python train.py --head_dim=128 --bias="none" --init_std_o=0.00639 --beta2=0.95 --z_loss=1e-05 --steps=6168 --dataset="wikipedia_en"
Each number is 128 + 24 x the weight over the matrix's rms, rounded and kept within 0 to 255. Layers, rows and columns count from 0.

# layer 4 MLP down (transposed), 1024x256, rms 0.0497, rows 670-683, columns 0-255
[[106 142 150 146 122 104 189 139 123 136 151 105 143 151 120 112 105 128 128 131 144 203 143  83 119 126 121 129  81 130 143 119 110 119 123 126 126 141 115  88 108 131 134 140 132 147 138 129 145 127 124 134 119 121 141 109 127 142 134 132 118 131 136 138 149 109 130 102 159 116 142 119 137 132 129 130 152 116 117 142 132 112 130 123 106 112  96 123  90 133 116 128 104 146 130 123 113 121 138 136 156 105 100 114 118 145 112 104  92 146 118 127 139 140 115 139 136 158 155 113 178 141 123 151 130 155 128  93 116 120 118 139 137 104 141 140 109 142 107 129 130 121 158 134 122 171 142 137 131 127 110  98 142  98 105 155 120 105 144 132 123 127 105 125 123 104 123 137 145 143 138 137 127 138  97 156 115 112 135 133 137  72 152 124 142 128 177 100 111 101 122 135 142 120 106 107 104 121 156 119 137 163 119 125 100 113 123 150 114 151 126 128 122 138 116 168 126  78 128 150 128 153 128 137 113 126 129 117 119 119  85 145 144 144 153 124 143 145 104 135 158 133 118 141 142 114 134 121 122 120 148 118 118 129 132 140]
 [ 85 122 140 142 133 127 147 143 138 150 143 104 126 117 118 124 125 137  88  92 122 114 131  83 100 133 106 172 122 133 125 105 125 137 145 127 146 128 114 128 142 119 147 157 109 143 145 139 141 144  93 112 156 123 144 109 160 140 107 166 130 159 117 124 123 166 109 104 126 144 109  97 125 120 109 139 133 113 130 124 126 122 168 133 125 127 156 128 103 127 145 131 118 147 106 134 110 128 118 108 146 115 103 119 111 150 133 114 131 113 133 134 110 113 120 140 114 152 143 150 145 118 146 160 128 139 148 110 140 124 134 121 138 114 134 115 140 139 134 112 120 153 118 113  97 114 127 124 149 143 119 154 139 150 101 143 100 116 129 131 109 124 134 140 136 122 127  98 143 141 131 106 142 139 119  93 129 116 109 134 132 154 126 127  95 119 133 145 122 132 144 111 121 177 119 130 119 110 121 114 144  87 103 128 124 113 122 155 120 158 115 116 107 127 135 139 115 112 108 137 174 130 120 133 108 143 104 160 163 141 131 114 105 131 116 167 159 124 127 110 135 126 125 131 118 122 152 164 178 171 171 117 109  65 150 128]
 [125 148 106 118 165 151 111 121 128 135 117 124 136 150 169 136 135 128  87 123 119 111 122 121 129 119 117 107 135 169 131 128 150 115 145 149 159 116 121 184 120 100 137 142 125 123 145  93 124 115 157 126 110 101 146 123 124 163 141 115 132 110 119 128 101 101  69 101 128 136 127 135 133 152 101 157 154 173 140 131 118 100 139 137  85 118 126 120 119 150 134 159 166 139 109 163  77 150 131 117 105 150 147 131  99 155 165  71  91 129 142 140 127 117 117 123 110 126 138 179 147 145 116 166 142 120 126 126 118  88 114 140 104 134  85 105 127 104 127 130 104 144 152 118 129 107 166 114 127 109 157 127 125 127 125 120 130 159 130 109 115 157 120 163 127 108  92 135 147 146 129 135 139 125 112 123 127 111 161 117 150 131 122 111 153 128 155 112 153 101 143 169 102 134  97 133 113 116 130 177 155 113 127 123 123  73 161 161  93 125 155 123 143 141 139 134 152 119 126 139 152 126  97 105 156 147  99 149 137  86 130 103 140 135 114  94  86 102 159 110 100 102  76 111 124 130 122 154  93 138 159 119 125 113 131 166]
 [ 76 112 139 122 157 111 134  90 112 104  75 159 138 137 137 106 132 109 120 122 147 131  89 127 150 103 105  75 110  82 152 138 108 147 137 156  87 109 186 164  80 165 168 138 170 124 136 163 156 109 115 173 144 157 150  86 141 132 135  99 114 172 130 106 122 102 120 118 115 118 132 132 137 138 119 132 100 154 133  92 149 128 137 139 188 130 105 148 136 137 108 104 141  96 113 145 147 135 151 105 123  81  85  75  97 178 177 110 130 137  96 121 108 123 126 126  85 146 134 146 122 138 124 108 127  87 126 131 137 164 139  87 111 131 168 143 112 132 146  81 135 121 125 126 119 143 165 152 138 129 100 133 124 135 153 124 123 123 173 138 117 143 136 134 106 143 110 168 104 159 148 140 126 130 125 114 161 131 127 135 165 131 122 104 176 142 126 146 134 135 139 144 120 110 114 138 111 113 141 163 113 123 109 125 134 178 108 136 135 163 121  88 140 130 154 151 166 131 137 175 129 104 134 161 104 124 122 104 144 137  98 142 145 116 134 104  93 134  66 122 142 109 126 121 116 139 102  90 113 120 141 107 150 148 111 137]
 [123 129 130 143  93 119 126 101 164 136 129 170 140 130 141 122 136 115 128 126 127 124 183  94 118 114  99 119 157 130 167 151 113 162 125 120 138 109  99 124 105 147 161 119 106 139 168 178 155 163 101 138 148 149 113 163 138 150 133 140 102 112  92 151  95 108 146 126 123  99 139 129 167 152 142 135 127 124 148 105 161 100 120 143 156 126  93 134 142 145 154 186  98  98 137 113 137  77 130 130 137 132  88 110  82 125 118 121 110 119 135  82 125 127 144 109 123 122 136 149 125 151 136 156 126 158 127 141 147 143 157 144 112 134 144 128 113  84 125 128 107  93 117 163 132 121 105 122 122 132 160 101 111 123 107 140  80 157 135 123 104 139 176 112 123  88 164 123 155 128 123 108 128 121 120 104 145 156 159 117 159 120 107 133 116 135 153  89 162 101 130 147 105 124  91 134 128 139 145 124 101  88 121 130  92 123  93 151 134 130 118 140 137 109 135 132 127 144 122 104 104 116 112 124 150 125 111 130 117 118 134 140 139 158 160 126 139 101 104  95 129  96 121 175 121 123 157 133  90 142 129 122 138 144 147 160]
 [112 147 151 114 122 120 132 117  98 159 110 143 137 144 152  93 110 126 129 114 133 140 103 143 127 101 132 115 119 123 143 114 143 135 110 146 103 124 131 159 132 170 116  93 126 116 119 141 144 141 154 173 115 117 125 135 127 151 159 153 143 142 149 107 134 102 152 149 132 167 118 116 100 154 114 116 126 111 116 115 124 117 140  90 113 147 122 115 121 167 136 127 137 142 143 146 124 133 130 146 106 138 121 137 132 126 112 122 144 165 137 133 117 141 109 122 133 154  95 144 110 118 143 139 107 143 132 109 125  97 140 111 109 135 154  92 108 119 102 112 123  99 127 124 125 122 125 110 108 132  74 126 132 118 148 125 135 115 115 128 143 123 152 124 144 126 133 102 138 141 123 168 150 165 145 143 116 108 126 145 142 155 144 136 137 140 171 100 117 127  92 145 123 120  98 138 136 131 116 141 102 156 142 129 174 141 133 178 133 164 126 107 156 105 134 102 145  72 112  94 123 132  93 138 114 135 146 149 156 133 148 148 122 106 125 136 106 135 147 109  98 118 152 125  94 118 115 113 104 143 165 122  97 162 119 126]
 [ 92 133 121 110 157 145 141 138 127 136 151  99 148 126 140 118 107 144  92 118 108 158 141 153 102 102 144 174 109  90 178 153 137 138  94  64 110 158 130  67  84  63 140 127 161 123 120 139 178 152 100 110 138 145 170 148 139  79 147 144 114 129 115 117 157 126 145 138 147 112 123 133 126 136 127 136 103 149 144 128  95 135 103 136 132 144 119 117 147 147 148 129 121 148 146 109 117 115 101 101 121 120 104 146 162  97 109 174 100 123 142 155 147 134 103 110 115 132 146 152 108 120 109 165 126 153  95 120 102 133 125  79 146 141 140 142 113 126 130 139 115 156 121 149 130 158 138  49 145  68 156 130  79 140 141 119 162 115 109 141 138 108 105 111 159 129 115 132 122 144 139 117 151 127 129 119 166  99 143 131  89 126 125 126 105 122  80 116  92 166 125 108 131 143 136 116 132 152 137 116 154 179 117 130 146 128 104 110 158 133 163 148 149 124  53 147 162 101 145 125 135 125 121 134  98 136 126 176  89 103 162 160 162 149 141 131 149 145 141 161 113 130 144  97 171 120 130  94  87 115 113 129 130 115 107 116]
 [116 129 130 132 112 120 132 127 124 110 122  92 152 143 156 109 116 135 142 159 117 122 143 138  96 146 125 138 122 128 125 143 111 136 152 142 110 116 105 138 138 145 166 128 126 136 139 144 141 144 102 130 147 117 155 120 126 124 121 128 114 152 111 133 131 121 139 148 136 142 112 141  90 121 115 125 120 129 150 129 123 102 167 136 148 133 144 118 110 107 163 148 153 128 137 115 154 118 135 151 149 120 147 106 127 115 131 106 119 115 133 111 138  95 123 107 117 129 125 143  94  86 125 153 136 128 109 151 138 151 127 117 125 126 134 134 138  99 146 137 129 135 109 119 161  94 115 144 124 127 117 146 123 131 107 150 101 114 106 118 116 132 126 123 133 100 142 138 132 138 102 128 139 129 136  97 126 134 127 164 131 151 131  94  99 135 132 137 149 130 153 128 109 147 156 113 131 120 125 131 155 152 130 113 110 143 100 164 135 149  83 111 132  95 129 145 108 112 130 111 126 163  99 126 101 125 151 128 135 135 124 125 116 109  98 160 156  99 127 132 127 124 139 130 126 115 115 118 149 137 171 125 120 131 147 125]
 [153 157  76 168 137 174 167  91 131 164 143 130 134  99  91  44  93 145 197 141 152 160 102 213  89 127  55 115  56  91 165 202 141  44  77 142 152  91 101 111  82 182 142  82 181  90  73  84 147 111 139 129 134  85 147  80  92 135 124  79  47  82 192 157  95  71  73  86  73 157 116 109 103 129 128 132 124 149 184  43 242  22 189 127 182 189 103 147 154 152 155 151 104 153 169  90 171  55  59 165  46 143 139 128  85 255  60 107 192 110  41 110 130  95 124 122  93 132  89 107 142 120  88 144 137 150 165 109 151 173 120 110 119 150 164 156 136  95 101 165  96 141 140  81 117 147  86 122 201 128 123 102 119 119  95 115 160  82 117  73 144 103  58 143 122 134 128  69 121 218  83 125 114  29 160 101 122 146 170 218 189 154 164 158  92 153 152 106  47 144 108 182 114 120  53 147 130  45 105 124 150 141 173 123 103 161 169 170  91 186 136  79 181 149 145 135 206 148 147 119 137 162 169  94 150 120 171 123 123 194  99 156 140 146 216 188  43 100 142 201  65 106  84 211  98 158 155 112 141 136 227 102 140 186 167 166]
 [148 125 137 115 115 150 129 128 210 126 114 146 121 128 134 113 138 102 115 183  98 142  86 105  85 136 111 116 126 145 118  74 116 138 139 134 118 107 173 149 117 114  96 144 125 155 120 125 144 130 144  89 149 111 127  99 125  96 185 139 163 100  97 140 179  97 147 151 142 115 114 111  79  99 106 147 122 122 118 126 100 132  99 106 142 163 148 109 156 134 117 137 149 121 113 116 182 117 122 131 144 114 151 110 157 148 123 103 130 106 124 140 140 122 150 107 109 116 119 117 134 118 149 152 122  97 103 106 116 159 120 175 129 156 100 146 119 138 120 144 159 114 131 153 132 168 156 115 125 107 154 106  86 133 117 117 137 164  97 127 119 141 104 148 168 129 101 142 132  75 187 107 132  93  74 181 100  61 123  96 116 117  94 107 123 125 141 156 114 123 127 159 124 141 117  95 154 166 156 128 142 144 125 125 152 149 140 138 126 131 131 104 119 156 140 184 139 123 105 131 130 123 126  80 112 109 158 143 115 125 146 125 124  85 113  98 123 146 167 112 137 122 154 172 156 155 129 109 107 127 108 124 159 162 137 146]
 [141 143 120 147 135  99 120 161 123 118 101 105 162  92  99 136  44 112  94 153 121  87 105 140 136 120 116 140  76 134 117  81 111 123 117 120 133 141 145 102 129 125 118 147  92 152 128 111 175 135 109 149 144  95 143 150 139  90 178  88 125 134 145 115 114 110 141 118 121 149 113 139 133 118 131 127 120  94 126  75 135 119 137 147 179  98 161 104 163 129  92 112  52 140 138 117 181 160 137  95 134 107 114  86 118 106 113 127 133 221 139 121 141 148 119 164  64 168 158 136 128 143 104 105 136  94 123 142 133 130 158  99 116 147 157 131 140  89 138 147 108 121 128 139 139 122 114 109 129 107 136 125 127 134 127 109 141 112 115 113 133 107 135 134 132 132 183 128 107 130 119  98  97 110 110 117 104 132 132 124 117  92 150 108 143 165 164 121 150 148 102 133 136 140 142 173  97 113 139 110 145 163 141 125 128 152 195 124  83 162 142 154  96 142 132 142 128 138 149 139 162 137 146  80 134 112 135 118 127 128 155 144 164 157 143 153 116 120 101 145 141 147 147 121 169 144 140 101 127 155 119 131 137 128 151 105]
 [125 114 106 122 154 134 151 118 107 104 138  84 147 145 119 152 119 136 138 152 124 115 138  96 116 107 146 124  92 101 139 102 124 145 132 124 128 129 138 119 119 144 156 129 154 111 143 124 109 126 127 108 157 164 121 113 113 130 115 139 131 141 102 123 147 144 115 161 136  94 109 105 148  88 157 113 111 132 156  81 155 148 134 127 127 137 113 152 150 136  82 126 137 111 136 147 144 158 127 141 150 115 132 154 147 127 143 125 134 139 136 109 129 140 127  93 129 126 124 102 151 130 117 135  90 181  93 163 132 150 105 132 106 120 166 141 127 168 110 156 150 163 141 133  85 152 158  97 123 154 151 132 101 137 119 114 138 119 154 121 149 104 143 100 138  95  98 107 166  84 139 107 144  76 114 140 129 108 135 134 130 138  94 156 149 156 103  78 143  83 155 138 132 123 124  87 158 140 132  96 127 135 133 144 146 132 117 133 169 114 119 138 144 116  96 147 134 128 130 143  96  95 113 160  98  95 126 103  98 146 132 115 123  91  99 114 160 123 159 149 121 151 126 129 143 128 121 133 109 113 161 129 156 158 127 144]
 [109 113 133 143 108 127 113 141 137 117 143 100 127 137  99 132 115 160 141 112 115 109 163 117 107 134 104 144 166 167 170 158 113 141 159 122 157 122 128 125 118 105 116  87  99 144 121 112 111 119 139 136 151 102 136 113 132 131 104 135 150 107 139 145 115 121 158 120 152 103 161 156  89 127 140 138  93 141 113 110 130 176  95 113  81 119 102 116 128 135 145 130 101 137 153 133 173  93 116 163 157 120 139 153 116 130 120  83 131 120 142 107 132 119 127 118 113 157 135 166 124 147 122 161 160 130 133 132 146 120 166 136 105 123 128 105 105 116 125 136 120 114 106 158 173 104 131 132  96 123 115  88 124 158 131 154 100 179 137 168 111 106 132 158 119 133 133  96 117 135 132 120 153 113 120 174 141  85  80 144 105 103 127 111 105 127 104 120 151 104 169 177 100 144 150 144 132 124 137 111 117 140  90 124 143 105 147  97 164 143 107 114 142  94 106 132 137 130 130 145  76 137 125 177 153 109  95  89 127 147  85 136 134 127 129 147 142 165 117  83 174 109 143 114 159 110 136 116 128 148 119 127 151 147 110 157]
 [140 155 133 146 119 185 114 139  87 153 119 104 137 116 103 141 115 136  99 157 116  87 107 175 112 112 132 173 112 126 117 140  94 151 124 104 162 118 113 115 153 129 122 150 108 158 150 125  73 170 133 124  97 117  59 148 119 121  89 122 145 148 107 123 108 131 129 105 185 110  94 147 108 147 116 158 128 147 167 114 147 153 108 118  98 150 166 156 118 136 150  95  97  89 134 179 115 100 169 104 156  70 127  60 101 128 115 123  92  94 129  93 130  98 172 202 121 127 150 117 124 135 140 115  82 160 133 138 137 136  79 101 128 134  95 122 134 180 100  96 138 115 146  83 147 102 158 112 145  67 142 163 165 172 148 166  78 126 144 158 144 131 158 158  94 145 151 126 172 119 150 147 131 101 150 146 123 146 144 116 131 153 136 129 132  62 129 173 121 136 110 129 133 145 146 149  95 121 130  95 131 103 117 127  44 132 129 141  99 166 124 123 115  98 137 157 159  93  69 109  92 132 130 160 180 158 117  97 129  99 140 150 107 114 113 153 166 140 137 140  89 158 132  94  90 105 147 119 143 153 151 141 127  73 121 152]]
# layer 4 MLP up, 1024x256, rms 0.0702, rows 671-683, columns 0-255
[[136 127 125 116 121  79 113 137 114 142  95 141 134 192 108 120 123 105 112 144 103 107 169 137 136 111 114 128 147 162 131 132  99 136 132 160 125 107 113 147 127 122  97 142  99 173 129 147 108 125 141 117 108 140 134 146 113 100  85 125 163  91  96 103 144 111 127 128 137 132 131 143 139 132  88 124 124 129 134 164 109 157 136 121 134 148 106 156 128 122 120 121 128 100 113 181 137  99 149 129 132 132 121 141 113 108 134 122 125 159 136 112 128 104 132 110 140 158 150 131 112 139 127  98 100 124 148 113 125 130 128 137 118 131  94 132 143 125 136 121 111 119  92 133 116 172 113 144 131 117 141 129 169 118 144 123 130 119 144 115 107 140 122 136 132 101 113 146 132 133 114  84 125 108 144 167 109 144  96 101  88 128  99  88 143 133 127 173 130 150 152 143 119 130 145 137  96 168 170 142 175 136 129 119 138 109 146 129 126 120  88 110 134 135 136  94 103 135 134 121 124  72 129 133 127 128 124 134 159 133 103 126 129 103 144 126 120 133 135 120 178 152 145 115 130 131  92 128 122 139 127 158 137 144 151 113]
 [129 134 147 132 172  92 117 151 104  99 130  98  96 153 146 137 136 146  86 148 160 112 141 117  81 144 130 130 126 117 132 131 105 150 176 126 131 134 148 112 136 109 113 103 135 112 181 134 116 124 122 104 130 136 128 108 171 128 100 152 162  64 102 124 100 161  85  76 132 138 126 145 120 147 125 131 105 144 132 146 125 139  94 147 135 134 133 132 127 137 123 120  98 145 148 135 174 110 113 138 158 161 121 156  78 122 129 118  70 106 142 123 144 144 117 139 159 127 137 118 140 144 112 139  94 107 108 141 150 141 128 145 148 125  88 142 156 127 105  98 140  85  81 143 112 124 150 131 150 144 176 111 175 115 110 139 142 129 144 136 124 121 116 104  85  95 139 211 147 107 136 121 110 133 133 149 141 144 141 129 143 124 127  83 142 114 134 138 142  86 130 157 159 114 125 171 100 144 133 146 108  77  77 125 118  95 164 121 134 126 152 115 117 128 132  65 126 146 100 147  94 131 118 125 106 139 113 126 154  94 125 111 145 137 192 173 181 115  76 120 111 114 118 137 115 122 125 154 158 143  97 159 199 159 128 111]
 [ 77 146 132 135 134 110 127  72 142 119  75 155 162 113 101 149 113 130 147 103 131 126 110 166  78 139 130  66 139 122 125 120 165 122 174 158 131 120 160 146 165 162 167 146 115  85 145 173 106 166 133 118 150  87 107 156  95 160 116  71 111 153 173  80 110 154 124 148  70 114 167 159 130 147 113 141 119  92 109 133 130 138 140 138 107  94 162 124 130 151 137 101 126 119 129 120 107  82 140 146 122  89  80 155 155 126 142 135 121 109 129 121 132 138 122 141  86 114 148 137 123 135 124 108 103 117 125 104 127 137 143 150 147 124 152 160 122  94 145 166 133 129 179  90 112 156  90 134 150 154 125 140  94 166 162 118  95 118 173 132 102  99  83 125 100 128 133 139 138 136 111 107 158 103 125 148  66 116 157  75 113 135 118 130 163 183 122 114 131 124 158 145 119 127 143 142 153 115 150 105 123 106 142 119 160 164 153 130 170 120 118  92 140 124 105 136 110 132  74 147 113  74 129 104 126 155 108 101 144 112 158 118 132  69 131 152 196 140 117 130 172 120 154  95 144 135 169 103 137 122 118 136 209 123 155 128]
 [140 117  95 154 139 163 151 103 107  85 157 113 118 142 127 106 125 108 135 143 126 126 126 125 144 135 163 157 152 119 132 125 155 101 148 123  99 126 118 106 131 142 144 137 109 114  96 124 116 133 111 165  98 136 144 120 108 128 115 128 169 138 146 120 130 132 152 156 133 141 109 144 128 125 112 126 140  99 124 161 143 135 126 121 125 106 141 120 143 130  99 114 145 157 111 142 128 144 138 140 131 136 133 129 121 116 165 178 161 155 131  98 102 143 140 164 108 148 150 112 132 128 155 122  97 140 137  98 152 107  95 138 137  86 118 126 139 139 146 124 134  84 143 126 196 119 120 121 111 142 115 136 152 123 180 112 129 127 123 113 116 150 135 107 148 145 138 121 142 113 137 130 106 183 128 124 161 122 105 124 135 130 150 139 191  94 117 148 128 130 144 122  97 108 123 131 133 139 104 145 115 151 134 130 131 151 113 120 146 139 110 119  93 128 111 144  97 141 102 120 132 138 133 113 135 124 122  71 160 111 165 134 113  73 110 122 137 134 174 126 128 119 142 127 117 103  98 119 110 115 118  80 101 125 129 133]
 [155 112 118 158 140 140 151 102 146 124 142 107 138 122 113 119 141 154 135 120 127 150 169 146 130 120 142 128 122 121 126 125 155 145 133 108 147 132 100 115 114 120 163 141 143 130 136 110  54 151 125 121 151 166 134 119 100 110 124 125 116  84 124 147 110 144 101 120 114 125 145 146 133 120 141 124 128 136 176 155 134 129 117 118 131 141 122 123 110 120 139 141 111 145 134 140  98 130 125  98 140  98 108 124 127 125 112 160 124 107 124 116 140 124 129 124 131 151 136 126 116 135 141 119 172 105 122 143 164 123 111 128 150 144 129 127 140 128  65 123 107 136 118 167 115 164 119 126  99 116 136 153 125 124 119 109 132 125 110 150 149 121 106 110  95 115 101 157 126 116 140 111 133 148 136 115 165 139 132  95 161 119 105 114 129 150 130  89 127 137 142 162 134 143 131 139  96 150 129 127 131 172 146 128 126  59 133 117  99 110 132 123  84 135 111 121 139 135 133 144 101 134 129 124 133 124 114 121 107 134  86 147 132 131 148 134 138 126 125 129 128 130 104 120 126 131 137 121  96 103 128 132 127 159 133 113]
 [106 155 130 152 138 146 127  95 104 164 132 116 150  96 117  96 120 147 179 116 109  91 125 132 144 118 138 152 171 125 129 173 153 124 113  93 111 157 104 139 126 146 134 156  89 145 102 129  79 136 131 159 156 126 139 144  71 178 142 117 133 142 141 139  90 151 137 113  95  98 142 139  76 120 122 119  88 129 145 131 132  76 162 126 112 109 162  97 123 127 151 119 124 192 155 104  77  86 112 144 135 125 160 170 146 120 127 158 105 144 134 116  98 140 113 101 121  75 109 131 122 136 130 192 129  79 147 139 106 175 183 112 122 165 164 159 128  83 122 165 123  80 136 101  91  94 164 107 142 149 128  85  36 147 162 189 124  58 154 125 141 114 146 112 117 135 157 135 145 138 146 133 128 125 141 109 175 104 130  68 140 164 125 119 145 125 118 129 122 123 123 106 125 123 118 160 153 130 193 161 111 110 128 118 139  72 127  94 157 113 146 115 118 124 119 136 148 132  89 126 147 142 137 121 105 126 128 114 127 132 110 165 128 112 135  69 125 163  87 139 140  96 144 105 137 107 157  61 137 133 129 145 204 119 138 138]
 [122 117 138  76 151 110 123 129 130 136 106  74 131 180 126 129 140 133 126 127 129 108 138 141 105 112 132 110 141  99 147 149 108 127 146 144 126  92 133 151 134 112 139  94 110 136 148 111 132  95 126 124 112 105 119  85 119 116 110 127 158 131 117  98 142 133 115 105 135 138 163 140 122 150 160 123  69  99 116 138  86 146 129 126 122 150 117 135 112 142 126 125 133 107 125 122 127 146 133 142 129 155 143 173  97  92 137 147 111 115 169 143 141 138 121 156 133 123 127  93 111 138 114 128 102 139 136 116 123 101 129 145 112 134 135 132 141 122 119 101 110 100 106 101 162 117  93 147 160 143 138 133 124 136 156 141 124 135 123  95 119 155 132 154 185 129 129 167 134 128 103 121  96 182 151 136 165 125 118 139 110 126 119 129 131 142 118 147 120 128 110 167 126 118 136 153 103 129 111 132 153 121 136 113 126 132 133 122 138 123 132 130 133 133 154 157 114 136  97 135 107 126 137 131 130 142 106 120 128 127 153 138 111 124 144 103 133 124 121 118 155 120 169 122  94 136 138 123 113 127 125 146 119 156 110 122]
 [ 98  83 131 149 132 107 111 145 150 145 121 100 140 167 116 115 139 132 138 116 114 139 198 164 123 177 114 121 165 112 135 140  60 128 117 110 128  90  77 162 115 122 123 137  74 155 139 137 106 126 163 142 153 124 148 147 121 128  90  65 134  96 134  59 156 125 122 137 176 121 143 135 136 144 144 126 103 132 111 165 142 163 149 153 114 148 109 125 100 127 128 124 123 167 142 149 125 118 181 148 108 131 103 199  99  63 121 193 106 125 136  92 140 164 119 132 162  91 135 127 154 161 108 141 122  98 142  92 137 166 150 147 105 186 142 195 153  98 127 111 106 116 117 156 149 120  94  81 131 130 165 107 119  89 169 146 157 137 138 158 150 152 134 116 116  98 106 193 144 123 151  88  74  98 151 159  97 135 129  93 127 139 130  88 117 128 122 171 138 130 130 205  41 145 126 126 121 103 166 126 158 142 130 109 115 128 151  66 172 104 106 134 138 135 118 121 115 189 116 160  73  81 153 114 143 128  94 136 128 118 120 104 132 113 173 137 152 107  71 105 179 158 130 100 119 137 115 168  95 134  78 151 128 116 150 113]
 [112  82 145 136 118  30  98 148 148 128 143 124 152 112 117  90 117 122 129 122 135  96 152 113  98 102 131 146 109 101 124 133 172 163 146 156 130 144 145  90 133 139 128 149 101 130 125 133 115 138 109 120 145 151 105 110 103 135 126 119 146 132 102 123 117 103 110  92 158 150 173 134  89 142 126 128 130 104 133 155 148 150 117 117 139 104 125 195 155 136 166 114  84  87 128 117 141 149 106 118 138 159  97 123 120 129 130 161 147 138 163  93 121 155 140 161 142 156 120  91 127 149 104 131 116 127 130 150 154 142 181  87 120 126 121 124 152 113 123 121  94 125 111 134  98 151 128 196 110 148 161 115 111  75 188 164 131  78 110 115 126 154  92 125 151 139  93 117 160 132  66 129 126 147 131 130 113 123 175 150 114 135 115  55 141 140 165 180  83 123 121 154 147 115 132 168 128  88 145 146 152 136 111 130 129 132 105 117 156 118  72 136 140 131 123  91 166 119 119 140 133  90 132 122 110 139  93 107 165 113 137 159 152 171 128 171 128 151  81 125 110 136 131 129 174 120 144 149 140  76 111 132 129 119 127 101]
 [127 151 103  95 155 117  72 135 107 143 102 122 134  97  56 125 128 109 129 130 118 113 153 118 112 116 110 145 107 131 155  97 177 145 121 156 143 113 139 107 104 113 117 158  79 183 165 168 135  82 164  90 143 133 133 113 129 117 140 125 110 117 113 142 103 129 153 123 135 128 148 125 150 134 133 140 133 104 131 124 123  92  73 147 147 101 122  99 115 143 176 122  71 108 113  89 124 151  93 101  92 122  97 147 177 110  98 146 137 121 139 142 144 140 117 130  65  87 165  99 141 136  91 173 144 101 133 144 142 120 164 144  96 149 105 152 136  81 165 140  96 193 131 127 125 153 110 149 152 127 159 139 126 112 163 107 137  60  96  71 114 163 105 147 157 129 164 161 103 169 111 137  99 148 149 132 129 171 124 124 102 111  93  44 122 158 147  86 102 133 165 157 136  93 118 164 118 122 174 100 137 177 106 131 124 152 177 114 137 127 115 162 147 156 142 130 167 120 132 133 166  86 135 130 110 174 104  90 126  73 151 186 154 141 135 157 164  69 134 137 137 114 112 105 151 140 157  72 118 107 120 133 168 129 154  59]
 [100 125 139 127 114 121 114 124 131 126  88 124 141 205 121 109 116 130 121 110 161 118 127 174 104 146  93 104 117 116 147 116 158 135 155 128 107 153 139 132 181 151 128 102 125 137 122 147 112 152 116 159 154 129 164 141  59 113 103 166 160 113 188 114  97 119 116 132 127 139 142 158 107 122 116 129 150 149 122 107 187 131 110 164 140 174 136 169 124 149 120 129  57 112 123 136 174 115 118  87  93 106 107 124 129  65 143 163 152 193 142 140 152 152 129 131 127 145 133 137 154 134 121 176 160 116 127 113 127 149 149 143 113 150 151 129 121 136 137 132 100  73 110 141 127 140 108 152  97 137 122 130  92 115 155 124 146 120 127 117 146 110 185  78 111 158 146 130 129 122 122 148 122 135 125 129 182 158 110  98 152 134 134 141 144 102 113 132  89 127 138 147 104 129 155 170 103 115 132 107 143 112 151 120 127 101  82 110 156 120 108  87 125 120 139 104 114 135 138 125 133 137 136 127 127 115 106 131  88 154 137 101 140 129 144 155 115 139 104 142 165  85 139 115 139 146  89 105  94 119 115 129 128 122 127 127]
 [130 138 103 134 160 185 129 106  92 111 132 104 128  99 106 121 162 115 106 128 106 132 114 137 140 159 150 156 133 110 149 109 160 109 121 173 124 121  99 133  81 127 162 194 135 112  95 146 114 124 115 154 131 102 157 124 132 152 139  88 124 154 146 131 119 159 126 118 105 161 154 115 168 131 129 125 153 170 136 143 134 157 139 132 104 111 150  95 130 134 128 133 134 174 140 147 114 129 112 127 134 104  95 145 140 125 146 180 124 111 107 147  87 117 146 154  95 109 132 136 129 136 169 132 124  94 140 118 117  98  80 123 114  88 142 126 124 132 128 129  86 131 151  79 134 129 137 144 148 144 120 142 109 124 138  68 157 125 129 110 138 168 107  86 123 161 126 120 117 149 129 132 119 136 122  93 163 116 126 134 142 136 139 160 127 155 120 102 155 121 151 101 145 119 114 107 150 123 138 126 143 142 170 130 141 123 114 124 134 130 106  91 103 141 121 156 138 125  80 122 103 162 131 128  89 169 142  90 157 144 132 151 101  95 109  95 135 133 137 133 109 112  98 106 111 116 152 106 107 120 118  94 134 109 132 148]
 [112 133 116 142 132 116  68 154  98 118 170 129 118 167 102  97 108 112 119 128 144 104 145 137 115 139  90 157 140 104 169 124 135 113 184 136 137 111  88  94 145 135 110 158 103 132 173  92  90 165 133 129 127 159 132 116 152 130  87 129 139  99 120 102 100 131 120 108 170 149 124 144 155 123 119 133 145 154 152 151 150 120 130 175 136 137 129 135 105 152  97 131  94 118 131 152 123 113 158 112 153 123 109 128  87 132 145 139 133 111 131 114 123 129 129 178 141 138 129 103 133 160 164 122 108 123 134 111 162 115 152 167 132 137  93 145 156 119  79 119  76 125 112 137 118 107 118 127 142 159 151 154 150 136 147 153 128  93 102 101 136 125 144 127 125 113  99 119 161 129 119  81 130 138 159 163 144 123 120 121 114 140 143 127 115  94 148 165 135 166 130 135 133 128 112 154  94 100  98 138 113 132 115 120 131 137 113  94 143 107 148 115 113 135 120  80 109 164 101 171 113 146 131  99 129 126 131  96 197 134 124 140 160 107 116 129 183 155  90 137 112  94 118 115 157 146 151 168 112  81 108 112 106 126 113  63]]